Each number is 500 + 50 x the weight over its row's rms, rounded and kept within 0 to 999. Layers, rows and columns count from 0. Numbers have three digits each. The size before them is the row's rms in percent of the matrix's.

# layer 3 MLP down (transposed), 1024x384, rms 0.0422, rows 61-154, columns 288-335
098:507560518421484419546433425460436465495581480453510515529467609491482576497494480507490546519519459530551511511499515473369450505443556529466420
098:467489523499540519505416426524589453412507486466523505598557520476495468500428523508610469492457517417527611576530524484514475443519505498551492
098:531518526528461529458442441475539501558525514495466468556517481335496594498562492523551505401486467526558485408540470442460571473534552498487488
095:506472534536601543548506486511539490559462450537461536489552530493453478527511511432544566563467427563473433479556505518462517535521532535439472
099:586430507446457447488504510447451516549426435518424515498540471498504480511479596472479519448537529548532451488430452542509507492515497561564540
099:561560517508531557439522562560530454509488475529504492437502551505534406485535522526462501525544486556532524449526394402529565566522559544425494
098:539431462498447487536478459537550529545510542445414463504493543557513552512449520547563478556564509474436431529507412491423306452436509530556524
103:547509495529569561513526564474411457538510538561577355564472493519509466417426407541479515456487502511534590571548547505490487433529447506499516
100:527580498590449466480567452531494539537489492460477604528509538468529467507448566414515469536566520456542383477515506624487472461545529515406485
099:500562486502395496416449600533438492527433372485521575484454523508511454432526392452443517483457403512538471437443472445530494537470482544469582
100:521554567541434564469465531531490514523528612426437621419447479451429493507552492480483498545533529404481424550568570552547484528507526469500505
099:516488470538566461531560526486492473494429509536510498572439562427494531479518554537538529505555538570520534467428503384505533461444492559537605
093:451536558408480499550537487494542448563534451467406588480454514440494505508511444506520485474448532492449494497556526440511538553524463453493527
103:595448470571445421538462559546476540581528489443544541482566480539462475457533535528461513590508497397512520487497492547534600557542502472465601
104:473493542422488503561535460490530438494419576564518549464490525462546547489438573451425466450546444444496509462584485334513508503496519562491437
094:451490425445382490493542521423420503458496504549462553607543603517430542483489520437556570534513549457451532492442416461500543511505498534527547
105:538502521536441496439451517613533514442448477540535524535565523569467561414487561486566556512499511458423543557434510475466490523600343540476492
096:533510488460583509419424511444537527525372495561568521419505412515436434522443377524457462470528505475454539456422525517523558512443535421507544
105:506554446484489497412493538466501527556579458507526512428561488593524474449550526531486472553428543448430478482441482506380508408560543460547457
098:510518475490526442512471532501506486558448479470462538484568535424528453586462526571451496519524599489556506558435459462518505530541506459441461
097:538475415520480475531457521525630491469485620524405436432457448552498471476572504471472366439412521519426541636587481563455472514545456505535456
102:477543475523529542525526568456495482460537462479498438482411479465505553485500564549460508448526490487507417537608570484554436536530561563526487
094:573498567565516518481442551531583473471576421470451480546540464441509465484496572519450499473492491484517480524515519551592417476518541522563376
097:494489350443505523486495437543453495492470438454525538512380505556514526531543467552480471523330515377483497582536473446470623358616460501574504
099:506454491518434487559565505481587454432518377535420483476510442549466509440518481421503515414461532519531504590516492587613573451566483404390480
100:497530496615544522527571486457524417426524503411520505504532438483559405539478552473447553512531502528525365475499537538499363494478526448494536
108:478488519434428557437493484466540482458395446514491392530422489537638451498528549474526580481501501473476427568487590481442421471480536548547448
096:533574557423624520476495496495599556453608509433590534368487412551499547554426614549397448446538476502455436529566599471485531475496587449511537
099:518562493485580475459465472412569515634439541528416447543480474464466577487520549526492482574379455487498462525451494487475510565508612504576522
101:526508454546563548562558455563489479469477552565499501497444542426506514427496502471481529441507500542438461595475525508491429443517475499486480
097:524535474574553538489554529533507569516481547514522470513431471561483514414430427595473472463595504469420500527467397458514500449538476463523469
102:564613495442536444510546477515510528445541507541531474474558507493499490460510525404606570523557480506485489494501488556395465502490575529526512
095:459448477518528533426458505441572455403481492455499472498537530506568618592518442536557505378557485516540452513493482587472462474419462553450507
108:572477454549449485480474506554528499398472482523532485522550476539533568455451463459483404528458482548549448495459473504546501462441567496612467
099:473555542502479527512399577500485493502484518529444488555543449530531610454514387395498443451442564536574450493492457454465495430478494577443500
098:447508633528546559374469462469457555493506439449480518523522472412512498511533465482490527536463491499585554534503468435575530573489500535623531
101:574571616510403434539490504529508470541513560523551567563477523491401480498510476552533430569459427501492491495545534507522494457395559480517498
102:477471511523537477465471476515446475591540571395494479483458582438499538496544549481517590445442450438483487407583503511447610570496516523564507
099:520565516505571455469557448488486524406519515562476481455455534573491480532551593474469443459482498373511554467558525405457532462561440440460387
094:468575557489453465432394445516478573489484494536487534551486436444465528538480450432615489495504550417491502508473471433493576444456435502480518
103:549474530509443499400452450502577546478418498383548569475444485464574363505512412534508451498475586430576440511478486418548487475440446468501470
102:470482522582519525531412477485477488400451513483553488563455526471448482510426438473541503538546464423454452487547436537524455479498536579474460
105:503487526425474458480555486476464492477443528600511508510470584490506457584490537491534530508544519559486413534476510443547506571519521527466446
103:434474512505420530477396501524482527513561508555511393440466538509605487404442470432515491557420580413571460461501476563437503454498576503449532
099:449394456459475504473409448560462477502588496511499454507541468568514452385553528451493503566492515591513446526537541373498477520440535611403516
099:470490456532558467495535534523532502477500473466362538520487466552499557468497512520452534465399455540419599425526467473410457490521465546446579
101:445575494505475416470521554467497505569496470544541466492471495445561512457491525528542608492451659496461419526462650502491486442521481510532529
100:486447442526453543401477505501480476522488488380507646504463482468515512515534471449416466485613501446552395461505480511497483572448570509498428
095:474553442477386471495445476525453596482479560468391607533516492539490399464520530499500524475474562559462504587479655544573569515478493450492503
102:510563544590532491602448463541459433530519520448514504425462537538474488549523546509423457592391461448500534508599551416461527494507500494575567
100:579552493495471415492419505469569544574500529495516550498486473495614386498496505442456462499532461459531462467498421491490492481556396570489523
105:491527417548483519463405570536489514443580561502537562543537480467567526562520569615539478549568501447430550488426468568543411536601594488478491
105:460511594549459480428467439503591566532503466463438515484504420426570527423466538554540481544489395456517541445507545640453481426527597371413451
106:453485506517454528488538430529546522513546545532536547454530536544481480531574429426540577555516472473451428564462485491504573527546550460581546
098:492474514455502449477510529530506458492537577467525537509596480420517535456470519504420474591457438528447539470444461435529475459556462569578428
100:499552599463489533429455453502501484522497470540491469503527444501572601455501476547550585427461483425450487533526441444474513483448428494546428
094:483519482506533452617564480559522464578471517447497584579584551543600476444506518564536508420517481538518586479605542509523478446507453482519493
101:486533468513465421473443518510621544565367594454469484527502400521525487463468489563506567519519605442476451436441467505517434544511571464608512
092:408427502480493503517546486597503385496525522458547566481529527467464482530491584546474568505500502480486508533583531529483416493531549521501409
102:507514521523463461494483486512518557514510590486512510472450503537606498517471456486449523579439495402535438487474519591443425481489509477608521
107:450474490476474511375475482443480469464590555433512531462486498481468476496485504577454405436406602456451613469477523449472517506441557441568557
102:527471482518523525463540509553511535461596514529513501456514528585418555521499519555471432564481468474524514404449604442458447479561498457539508
102:589422565463446447497561490486493522598497544501510560528438439514496552454485492460424408491504475561565544483454592516470494484494555397528579
098:485454501408496439448566478489485405572549429552489517541524481541542571455506485546470511402491448473416449495464452445504482443462572483602555
099:494462577535482559544532508572407515376456550476498505531441464454489546561538502503389461499516547524409462526492436566509459407424507465534456
098:533525536572492478411467401456509552445518573434499457496556502449601496518518497522515523485558458448485471578427465524522472563561526522478460
093:485463464573522469465581445522432514505502481488493503515499470540417449521511441507503473444457404412538558472573516506446470461539523498497487
096:426461496520487528473444509441483471522535482442451512474412526464542486478579504481521514483472466453486547453512500517471436509507463572506554
097:444485672394534438431502460565437572483558480431415522495462463497523492558547522559433509557494472514528510503487519521492503496536532564526642
100:535546466555506518536471563486487516347486478475545510517551476444467543566503555511471531547497527539499533473508478527566493506424470419526542
096:530564493425489509434533508578571546461502547579558540459532455535537491545425537533607473430581458543491380538622458431547441461469433565524451
099:416509547569478514476492530592529495589537457490462510537445512537556513515537442500528537501593519516483499497536453611570471439512511610494468
100:481508512584450535441576559513542559518562482486533586530544524581512482597522517496534473407531498515475490586522453498491536549495453527480499
103:552585513485495510399465468572594521504511540383420514533524468569494517495466498484516504498474471533585524579503589427600537470553525543532486
099:540470528539501456484466468407450581491532511497487412542484494512534523551475430493460510477408510356547528538499452364442494422538453544511578
103:462548434491648528520532476402452490592440495567543442556498508529474492528546509452502506479508416451507494506424539513478447542556453460523536
102:504486475402532548481569539494535448512613437460481465462416398436520576440510518535533448461544513517543477546583504502565568538460483553505510
089:391505456572476509429566557462502603539504462445477494438506553501506535468463482440528426572551568557386422530611429462513512484495535458496445
105:482426578538573553604516490506470561528540566441498521505518409560457483450544541539483489561503475497538500397496482555548467587581454506521527
098:536422490538434535539473407499506490529508580524475551478459511516469501458500520488510566503472506511473490556560505532504443472433519431460479
100:535501470517509499492479581479495476594505417482497620514456489481413446426526484499554411539479454490519530482583501581477416517456509475469509
098:539491461465522443524492501544490563510511469532534444463394514490504566470376481509468528488595505524428514458429509462510583483522502549483514
100:428551485467564577518517453511514454508476314539508504560468478492502434466574439548564481427526479535494494495559434534485426506570504511467482
102:478493460515433427521492503558451539405555539555528593497545484537516562449615519629448534445487484531466486474515475527469542484451448537435563
095:468515394519537500466529406447500465553519506479499507544499444605492559496458516460562545529453503465490619517484514478454433410412430543533496
100:501451516523594516600485514456553510489501587552471513537499444350505588515449533494481452595482516503457500437474477459527473430485628531562542
100:531468522504427519450438422565518497506595526509407505517511537503540547522466500498524546425556470486532489445473436484493528484519501516501525
100:395475523527512493590524495528515550530569522470528472556490486514423446431472498410435499507521448463561486573556545494465546454348378530501514
103:523487517502441516524496464489500459538453515344412491577480455493511435505449586528397517499402459486568525518451489545505508574443534453535653
097:470400483516524422486578524461501476501479540496498462511569434478439471395559429547498463504579473475403593525456494490482479535526500512475470
097:608452442446504488603442528459493540528516562566565450444506575516461425560612423432525529524578559474505498527582546473511534460547455498531502
098:517508538523574460562526480546549431465537461438538496506644481455507590588501534517504433438554561538587447496507369513529469494487430518617536
104:491524459555490502490538493540471556544412504505560423463549528510548530469470501529540518507493519555402433468518523475560513546516445563558485
102:489515445495510608564470429487503515541495424550494546486467516496481497574463424589561502457483451474538519512515555561484557540505461487535445
# layer 3 MLP gate, 1024x384, rms 0.0471, rows 62-155, columns 288-335
096:511443527480518466520541441466497457506471459438556454583495586527584450453415527537483480566534529530509441512527446486529432466506338548450492
105:520473591521512461473457424502420580467590477546538439595514608538536385492530460451451501496507388504472553560393484534541516536516465431489490
092:468523490493491517570466475566482569587484630561513495529524508555452464518510600452370472490472514513472502486520600461496490609508499476597563
095:481503403525440544525537475487394465408475415406574571519565551435600506523497522459536507515490511527560488490466450602456490534463517477479537
095:468591486503471432534545519541511415473455460590592500431525481578476532425493529435456537494431504423461486533526477479436543521505519437514407
098:467514463467526505511471523435540516534514467546539489468555455549565531596463551528500518522437504510499469580401536543556537545503524510484548
098:516477541444460498517480505500510552532425502390501459511513501519524508385470505505522568496451498501469417468456419503508520538474494526419559
093:462543368488492437475554629435544461460523603463405474524580461556494437414529551459458458569533447520473530485537436531573439428488489511504495
097:547496504461539521518447526445461586579514504508564431527538514472420437483489514408586560486517464510544489491540524534555556529474460477411483
107:502379522493518516494523490513468512481563473587560440544538523566624489548503532489506482489474518533529604406519440435465445497519413475435473
094:572514570510646521523451524509552526503412479495484481461538532523558462480497520459488358481393521477570451598577386486536524579521454471483431
101:565527543524464446472462464416518367546554454455453538508517539518494481502454361519492502521530470460500501488461510457456437525497484578527545
104:532441553545409443480473488483395576571426535458513476398597548497403503456469432538441487548499520503516520531449525470558509475398409441393570
103:514460546421524505445484434463434522539580433418518491532541484591511477537482422468534509492470481567504482427524493508485526466468459531464511
092:502486503566440586431532528460577464530467476530549447363417430529577523551469473482379595575489433567547465563499511540510432379447476433488487
106:493568517468504479513542541500499562516553418494530518508472537420487428510517513439473496460435503525531489448498404497597353483463570516460617
102:556580506597542496486510447544355487458511488478508458491602508540533523503501439428433511523477489392483432484470475497478502457572585462474518
103:522452459543443605450464448542487515529541479413523414528536453450506474453511509479409569568464426555496485478441554478501351548566436494446472
096:475547508562415476554450465493514471528445429505511462485474507509528464559447487404444456530438598426502478525541607528433569535526505480466459
094:494484567416487510448497510492422476577463469437544486468526531538447512549478427593513480579567540455400559441537524407467502485563400518451452
103:569483495424512462447451585552492529538531425420546579501504512479480498574442529463496586528512423519479527478575426525525472541490502572396610
101:431500544513424497510465445412443478432556523528489465450467435508438422477479516468546376442457472463386525457456452483536433490465511533466518
098:513542496552488575449492542425453403567497506494480442482309436482465517443516414548500497524490366616448548466470510495471506520535543464504481
096:507551617553520431565483501479454503471615563391445463498451508482593442445411503487565504517460547476537481455506519404449505441395493482492455
095:457489519565592523470555480466431563481487466513496548468465511462411466497521556425497509427471441462455460463558439480476557485512501527461497
101:501490509505584501528474439445366431486583488566378444527543484464426498516560536458520495524561523502495512531534512595425559435507535441449588
095:436510573521434512552531499414506590494543474401551567602514551591508506533481532388522554508511440478479491442499490578478496583467496507511599
094:542471482547408527501569557510405528452490480449497548416395487559547444460518486520537460564457521441461430571556524500535536499450493593568514
096:555502396479513557477497521508399450542470575444481434466488546438505517552404467558543462449532455456561510451540454480512378440527526560500422
093:606511585509425547455530428492522439477521445410507505599571628674527526541404535549554522515509527533477494440508508501555470525478472517407451
101:539445434465569476491390513518424599478492447502455500469460579536604536554524525469574498437524476538575517525574522568506533591415523494574447
093:521437479508446590499422464544494493531517534418433607535473475550583597443552551459397517525535566446515552571543458509432688552590493486455534
100:479464427535464494498452534517420520487451531425566569477490527531457408513460478501431457498513479585508468535511443484445439517486451586474437
100:536445444453566542509554427595430570442435515498464494515480572507545445481517461579481478531594437462450506483416490460426502530469518468441522
098:525520508481542521505450493482496495422461473395557504503421543444569505447479446422529419540545494423507506507510510555511376444418567544565484
100:446461535548495521431483527499579607551448564595527474543426538646468500539484567458635513597520534604491478516526445510467449483487521531483448
103:534535593527423530504438513439549486561498484540486588462529513501580575471465431452454551466621524483409370523518521370542514535439537407479427
099:465555514426549475497467505481511516505446508553480466496472481574519484507565495473467454459570388500480630514530371511455469580469516465499529
094:487497473537547586502477530477486493488489562558445504541566529546524580534452471428486522479543455504520451505594483464548485528529518573434577
099:513545494425498564456484431429464548490532474545487503421489512417561474563419467443541458521564504464481462508537528515474509390536552414502513
103:476433584446406510511523477526504405541446443514439523534409476560598497420519375516485455542581517462520517482438500467555530545480452467471610
124:513457486507450446507509458471521499518553436470518438510528517481501535391345479542506491462579493480542506415539505469494539513477400511472429
104:468506553498491472454467469498479610532582484578513539542471498618415510505537471482498504513529551479550584546463500467472555554433467486444445
099:523496541524529565492463526428428512424575493574374525391570519479454555438475492474505450366465537515499471458450429560478508473540504480439490
097:476553510536578513477558574577553539502565501459452492563566492467479553482486450498540449525429426545437532445480401445485516566449485522517575
109:416471444478467545531541436518449491431548566544577545607515497592469491529455451523521528411465520460521466475538415473468473504532458480525506
095:533482556552532471465466554432475492550490477518469511514565550497494515485585525493438571505455489566499552514562481482544496519542516479572597
091:525492586513563572519502489535554466497453390489522504527450562568511546551414505589593506446616460443530513450480509439435458521470402542568462
111:480497519531467561443485409558506468562477558550457547515522428578464480393463469500495571478489490542531408485506478506508495401456507523524494
098:535544502492423397446479526465494493510439502432440582495534501469486570529475452507517434598551538476504491543510493514551503496470562589538496
105:505514557510526518377468472487506512540581432536494556485598519604534463413532555524437417574491532527517582487492472539408458456553459542574508
098:487498481452521506495507527443415509489512484515480590399428497464570477468391465518539485419551522515519479494496431515521504497442462474546539
097:443508413494434508512577452470523507426592499390535502498458580537520510495481455552603573466490531489491535555567487396455505459545396548467485
101:496516602498500506386442494468451443529516557532534444572559593536455525535364483562554479463572486515501508439563532539526507430548437514477485
095:428549555518423534504473553538492540498455472460461557506534556482435573532521443487493527609486468543470505534486475529540496482554446555453501
091:473505452503541510492484502535573468421480410522472520569477488476471512508531601421499527543512531426421477581607433574539468577525522484540553
100:490428533538521523495533492472571470539464414512490602461443553534408553529530515527614516444543488458494530463565511476549442399518435503482514
093:501495512429551481491521471467469452505523525597606556375467510583534491455508534479465522463485533545466442488539489512393413500465535575503545
094:477472471540494560440512485454464502552518506486529423546566496516476441505515479449530528488504470412358565510490559554570492503505455552441522
106:539456599531453515422527522550433499579456560545441491564420589500436461457546517504536493504522461428489379493633483567552467500548491533484460
102:409527527559522559507550469412405402483479613464459461534471510538522486529467551550507550541544535548464516524556578506457561512475504537491522
098:512508463455466590467571541526580460456558565525535478483474513582463417477438480462524527534547602540446494577481518413410463519477465519529517
096:449467499437496487480476515574509419535529577578526451518496510611419483502548537452394488556498471507600507451534475478529460437559523533555510
097:504551463489582467532539405525394545501524564468444528540540475496450494472518486425393491565552422513477465508477488465548507529427559548488473
096:443474600527447537399498536445484490513491400459583574483553508461545480488424461454468447485601452532453476431448543490534470496503442474446342
093:581564435576547516506520466452394453545467577537428413491532490507468479438483423468472443479327512594429528491468508519452509587544531462548444
100:497508492457477532495491506487450575545555542467483512550554572514453512479507496480446497573415453414532540438450444526518495515528490475458505
112:485532478643554554535540444501520545436575470549486456553555480440501429479516506499494570485473449552518460504509453539486503553507427532463577
098:478551471515505546508441485475463524533375451452489544529469471486451563510464520589559490510544519498576435475496404589491500568506456454425487
104:486464481519450380561512453437376494531422529537492602424485600502570543469532478437423480583446488503549440484554543534458608487540495468480491
096:507502412476498549579521441548411483615493504601585449524538520471476478510525534502533560475497541489446527559550514516419582533539476463543524
096:494488481495589528408483456472417522444589466590464546514473492480501513513529537447457570456459516492530517375501601484535462596541497607572515
105:490495494404504608545507555474421483469491492501477467480524386505480566464510501377582448485607447568496543477542566485458480536522471478518581
101:476485531535507490550485475512465570411526402458460564442583599565466564437515509397513471642509459471551517458495504509441557570506468394441559
097:444516502476455441500512466412592390579470463452603619532443488482457574505504523432517480537530525546477426476482407533463572479514498516469513
098:475460504547489511469540501581598475564549397470565455471390570536412550558493551486494480505523504461484489466465564616509547532538540508403430
094:527518450525493576556396417454475492524582412526566496563487485497494467475501519472505508426518514542547561461445481480394486493502437469443518
098:554478557479574527522464483476420502504498457528558524461585467499474411469477491510527509518438430584483479407558418596450524513468491530515498
098:490488459505478521492503478468511477436578464463424520554493432414575441461546525448419502473466355528535475398502582464562571523458529510519492
098:484496486460516580534553506525535508569549428510486477544510467502503513489522481441492516559467539528433657501553455550452565517492461565486487
096:510548535583483495439488485432430538495497446439461572517514475477559489512490526451574542537440439510513468449489507561558468450493520531428535
097:555462547436418560420442457394497628527556470482486501590485555407544523466443507460550471519498402509522535401432464553526543454441430567471517
106:506360509512489488445525550486435522646512530510436568503543603414471440368397535552440482451479579557548504553500486495497501528443478545469415
106:505469487500447467483513536487589520522481472413529515530620601523532505438437507483524560505504474491532559486489424490490427535473509537513453
097:617452468499407595492467471572431503498506460529464480415565545513569515521452487518466546485490457560528499415495486476564482504499487537443410
096:445536471523531515396465550488528507560514544497457565453455530482454456432509456447556443493421496535605510474533472570512486502544445464521428
094:612464492496451430488504495486494471624434510538401487425502528477485403499574491533509585486578500469534497450510469537545482508494569434573458
101:479397593521492446435502516545438548576510406470462615440453520489553440482474520536478477535545423490496507534522499415484579441465522520403473
097:489485415457574493495537509550525549502496512448504460515542480502402443529426510513512596518551569550492481479484435437452530496493445543469508
105:528521461542517540429448515618551482443504517546468447459587448497524487522440423564452435547545483446447427517587483516497486507550478505485508
095:551539557519520501496448546439464521500421514434519466468404470471436459519484473466513461486428452483599420532397476557491538452470565532462469
107:458537517548509567523520470434481530527578525483503453548571544434501467495443481435591557483490517525608592425626539575484569423475506542508652
101:489548562469562545625590500561555515534529565510462449528514524479483548468439531414495536396420468483472471573516427482393542480528482556489467
098:463479541476570536518482574492520478425463466502598576459493578495466489548558591466491474489529460606551427473562456431485554583530474467449449
# layer 3 MLP up, 1024x384, rms 0.0453, rows 62-155, columns 288-335
096:529547505461438547500478531588465531613513535523482503482540468470535510439499482482502475457502462484434555511548546528383523543460537461487525
096:521566459556448477501432456502511517439465484471412423545466424434472492500586492456539491468499498430528546607566502416434574433450525506575482
092:519532467533549556597394518506542609472556479452425511453471537575573436550496588520501500514443576513473543549554414554539528501521464569557511
095:438546427437522522492483610562515510497557554522541439576496510450526432431538468473530453478512557505583492424450537526355446538494476554448438
098:511511481421480485447530541527514495515472445560372502461497464501531546491495522538564499540565494444567468499543474449473537571572485576447500
096:434507476576548589594476417392506473481570449463524566551515459439432450467585459456483507422416518501577488499489557544468582512500393566481505
097:483528447438492447518576596533541485519422471425515474555534417476601445369472443542446559503439495454533548421479474493532390485511461543460564
098:404435545508460515497503469465426458478443474479608494587463560433531489550538459609476486487438580473430464587483632435505486520564583499544410
101:543431560437458484513494448511507530466596424463487534423465543556521527450497492466396518570490441366547396515464646458443523501497471520552503
105:480516513482555406549573566618539493439518504519479534536511451467614547554529567445449535450479497523494560506489494455440377479506526542526438
094:511571500537549500543524527505545383485372547545472510409511495488556408481556468530457436428432466402514532599480387433522509529508514501550415
095:489497491570503441521495466495524513474459598462468507514556496503502506483452582471530552485560454470548545507402492417548399561435402413549458
105:488547445452555568508443470479495503479603509573405533440512520574585552593496507428469498472461541385587500421538386582511521546546505515497501
101:456534482501455489514557484553450438557512515421400513444483461508516518504450451464524469578623554493593430437546563504440428526395422540423520
095:488505506443471521502560475596515576444497436524487550555610527506508475454453508536528528379543504522513456551490504527550484530595448491456517
099:589538555482470428476505474556527462593487473510468448492526371442486500502538492448544537528462506500433478597468504487425574577426578483565425
099:480537658557523526460461475417479566463519504536417551479516571553519448525467518414486407552472579432406556473525465457509532451526450527425530
103:545564563494562435465488477490528498471449491563410562555464465547532583492354526499589503456537474481551450456482494501562551475519506533441616
093:459478513573430525469429506491463494501424428485558473550363465534484469478530513532483487584497484449587547414489580548421575423472480541468480
095:494455526524477475558546482434467552489517535406477442489462528528556548576552562434416384504498437520522530498527546545601553524464545468508547
102:422494518440538555512467532566538478437513573495469395398520534482550519521520487507506422525464496472491422514507485500417450439550452531437503
095:443509505476530486437526501421542493437523508455429552581539476414438501495510515498586471482546481422583519530453419491468486488556543485414516
098:559567482465520586483493375504585539512468483605509504535460491488497444465478472380490555462535481478547593526567485577484497544486509442503598
099:469589549477548548512482519508512445485472451499439490429563489523482473515455459482521534601469527483496504454525454475519559514511513520501425
099:449501454509549460499474506514464551442493501588548547572498558480478496456553536553491441442529523527556535499549517434384485522508462401462445
105:500537488437520461537466535456458428425534445517482436552595501509424573465533475605557476506545515551450516490491499421455503481433426469529540
100:484534515500469525495530540451452480486535523458491651528552543508432552531544516480488528500507467518388476493560547463444527510499553562586480
103:501597515492453461462558500507607529508538600386485464472562509396427461499396460526464534496502457455492471528520452503558443447502465610452464
098:524435471430503456549469483456430475460536460549524536571611450447507470408376508489431541479528494498555549546490464549512564503518414485412516
091:483461438566485519495426480429492577515505542540489415454369473460518537464502479542571387518493500468563564578463481559512488514487513438513586
104:532482430503516537528455429526486570495633539568531419487477532538590435425490569522514553455533485513553536435533523595509555518405586489542576
094:533481499441485407508501409585485470503544429479414531471511532413419486439527467488400518490463517587536410433468562561511471493509449433535458
104:600579487537408466497482535541534525389457418447508467570469455585512565453558492482524514437540467452484421537515495527564470497456468466485486
098:487562412502480459450499441540476497488511549462472448528487469456449527547429491611460428493426564451469404478482501582546565592485455502589563
099:452507548486453516515540385515595478540585515484519553482560501442535475508504438459524541481453473511517533414499580436468556489558533466506511
101:447592436491617497476505508523462468469452452503491529469432487478511422431530506443487492464572588448489562575501584553467494533653473472618440
101:586457448507402505492538482505455555513462550529489417406564431434546465493527549514460569566503462467536497494475515481554408442514480491449384
094:523515508459497460476447561455626545504468455505542536549377500598437517443474520452531430465563563517498470490566441492488527442538585541454512
095:471505605467482463559486540582500477490515541484449530473525522530566505509456438500473518497521576450555427430496469450454491547533449451568597
101:457455485525564430529516516507490492435443521549500433542552383491430527570545541538474489460470508456423457599512440389542606561457466477499460
103:490571477509407561520635567453539500533564516531565440620489419444452560414570485417445452504465438509477590502570529485527461563524422485495472
105:459498524584449489531577496562527492504573505556552380536559509464508513560405491498466502463515566523525529466480508427542533548538476513447405
103:502527466500560457533537521497536577380436527584497503411563520525507524483505467429531416494488483490437464440479467536541498474512555483532508
097:519479428510362498518424594579526526461582516471494436514560445488530505607516488506497484506471464412483491468539507420429507504532506526530535
096:576568515523473527528521539506546418472501451511459565506614487464504451461490483561492444507484530444507502464429458463495470498492496450496606
106:493552426509466578487558519489557581488500410453544474610508470412534560439447396533562505542463532509440503416573422483547500396469523490579578
101:461520484441498495517506449561540602425435496417472534373505496545443499465527467525447481502502507491517471586452453452521509510476490533523459
092:548482530510519459513529518508556416473456502412483511494487570496649613609533475511483463541504555569496468523507550484471482516544450511514407
105:433479469552549491520500549452490560389511493414468488393519565564507546489443474509486514545508499433423456572517479535365534553429446536359604
098:517441482554474498521456471494520489568480560466417408549511565451534485545480506398552531524426539540431497426456496504451437507416450444484494
103:449458525460417407462602547479583475549593430531424496496450518518517512535485552536509441510527517530386373407524548536511531557576538447478401
102:482439428525451531456559471556503541470495448435544433562568515371488412464496493535528507523379462436514497457513566466503580437498495476389487
102:489523485471467456435640426545484526451466448429548521491564561470455450415517463454438491453613476455496545480539474447486476464513487518484509
102:600508521471537409400506541456468387489516401552445539533542544451586550505511491524524526576438572557378480453538550492575496380371559450485525
096:479480428509491535558559471532547479429489554523493498451516492481497479506521556426596564471511559448484371412509527511472544539476503363441493
090:521500535408507558478508518492484496460465554441482425475508506501489530536507497514499551515506548505530462503395549467570484474452456548440469
101:436462606470425454519563500436564444529487550589396496392518451548498481448479525447487503536494544499540438476486541480484587480450486518471554
092:481422581492553516503562493482403534570425524468523561509414568424514431556523560533539500497438472463527419438568514524537536478512513545507577
104:516440489630408459465515524482425499477513477485516499534473509551555526446499477504507515479544373469500475457469448579492522464510504482525458
104:517408494515575417503463430519510458548594554484567508495516452452480518565498477494530476407445499433529560504512519465472479490475474419483576
103:433450535500492407518395484542523524459388473524515484480461676446420556494448439461507445514514501563590499429601610412524499499539531474485455
099:411638560394471446543509481579491486478503496586457515585581440453547545591464513533514528467553479532346520420524404482477439524494444495469490
097:473461537505556584557528453442471563517470479520489432499548507577509444575566491483503433579475507477522555537528452428470479557583585432475477
102:529575498610542456519478520548489484502562556473504534493487499475432499442546484523470458496409519514554481454510466519405469478507469512508453
098:456548549515462507449489411527517465536475552496490542495533457442496547484431488421439511446439396433512481410506460529494522518511507469513513
097:427477429445492561506491594546506548445480552474405532455526501441510415493467543495531541499443541488458478536449481422497495506463546561490426
087:533498444501437483522495525497541475556418526519485511516526484488526477524455526452557460471492537519472485433596507468559521525382507579443461
105:466581563475503604498527560524413523562450472512448474446516500487474514523526470449471465420529513493535480594543583486428478524478500416528511
098:477486412449506448541495570508438484504542454569538547480534475492521449462519496485414462474577507461553570566476433504509562496476473526519513
097:530550493543563409569543455428510496650556531532424479474564535516529477556471462522538504551495636507476539514366581484488560573537528514434559
097:551557565452525458497417455449479502451486461553514453335566404541583487501450520480427389534477477420549473583474483462603560562509438423404506
097:516463534506546463529478496430599505544434552474540545494530503470392506477447573529413512554485456591506511536452456554539570504557516592521506
104:496531584490510427435480488467565514506514406500562550529585401512577526429474465545518483493517590408521491511463600436554460469482481469530524
095:537473491560529506468497548531502484514453482472531437550540464472531360541460415523493503380407539390510544437516463372587487492469503538478506
103:489555509450423589526579532558557506436453442454426512443423561437558423504490450505449544529478553468430498488535546437503462516500473432527515
095:483504478538446523435505487457510462473449575500514499581569487534499495579520549479509566393437490498450489499414502383526451484438489426498499
100:517570475531525397467474599532532513502454522534528540521490391420471494546530506529433476441457485485477436508443506436559512604606523441550452
101:475400495510509504542531531548516546503459473545536466516533551506464567462520557478527515475566542528583421487495599515541511461515442592523561
096:531457437437485491425468447474504470437547519529603447500512426573434568501455446500510501476503503497540481437567541476475635460500508458559513
099:396512504501488507506463458529536489563471475523541556538482533565461582506573516502485573544536531504533468410498462539532521522520456434509462
097:552481388531465497417517489495509628509489470493522498558591586493496528391453488504509486464492480512474448496525499421500537476439486425483406
099:462557426487581467455464544629496506471458422600529527588518524514506487502559466529455516447512537466524470524529552467572482472520504423475515
109:454619439491487405503510528493515496491439489491562465577477425581498484575567495451488583536490464495510477563566486513423602453507555564552521
104:564502425496531551448474437486396461545549532507525572635512503482468476425461485559523472432504553606452572485531551554449503455470551497501486
103:465489522520446521547496580601463491482539480509522568562486488539535547520566561515491501418544519524462528413551538532531501445424479472507585
100:488446473491467524477499527579499500461428586524463559478478523501497439526562493446549519519484573517526480506444575518479582596505550366446550
095:512474479509562506510534504585449501504500370533474493412480459593523488563552493508530574420519446567429474483525490506519516522479497496460516
102:493541506541443533493500575510438488512589588468420436487529402483531478521484426537434568540582457355571542525452493475469481417491500512419488
093:462520569433477513511520498501487532500456500436491552518511444512506492511459479553597573488478454652514370542527539563496459542471526450492565
104:557593449465540540510525407432498497478610443545516433396463539577568582511504478520394562510463480516504492412475512561451588393505564629554531
096:422519449515367524452480478496456468526556553524486513513486501520435524466632564537482547564483495416402503601513493565564614527589486512462494
103:549446480580543477537531542420462523475491490595569500491556522392506451445545535519510466568528463530523548565557498430505505455477552478481445
100:571433575511504532466491438504483544475465496497563556520589482467442481543522489482448560467486469534612415508453578566528442488515537483504542
099:478511489550488518488456407394488586534529493525516541564499471534505453430597512433523501407569504474470564525463529478511548435519501476475561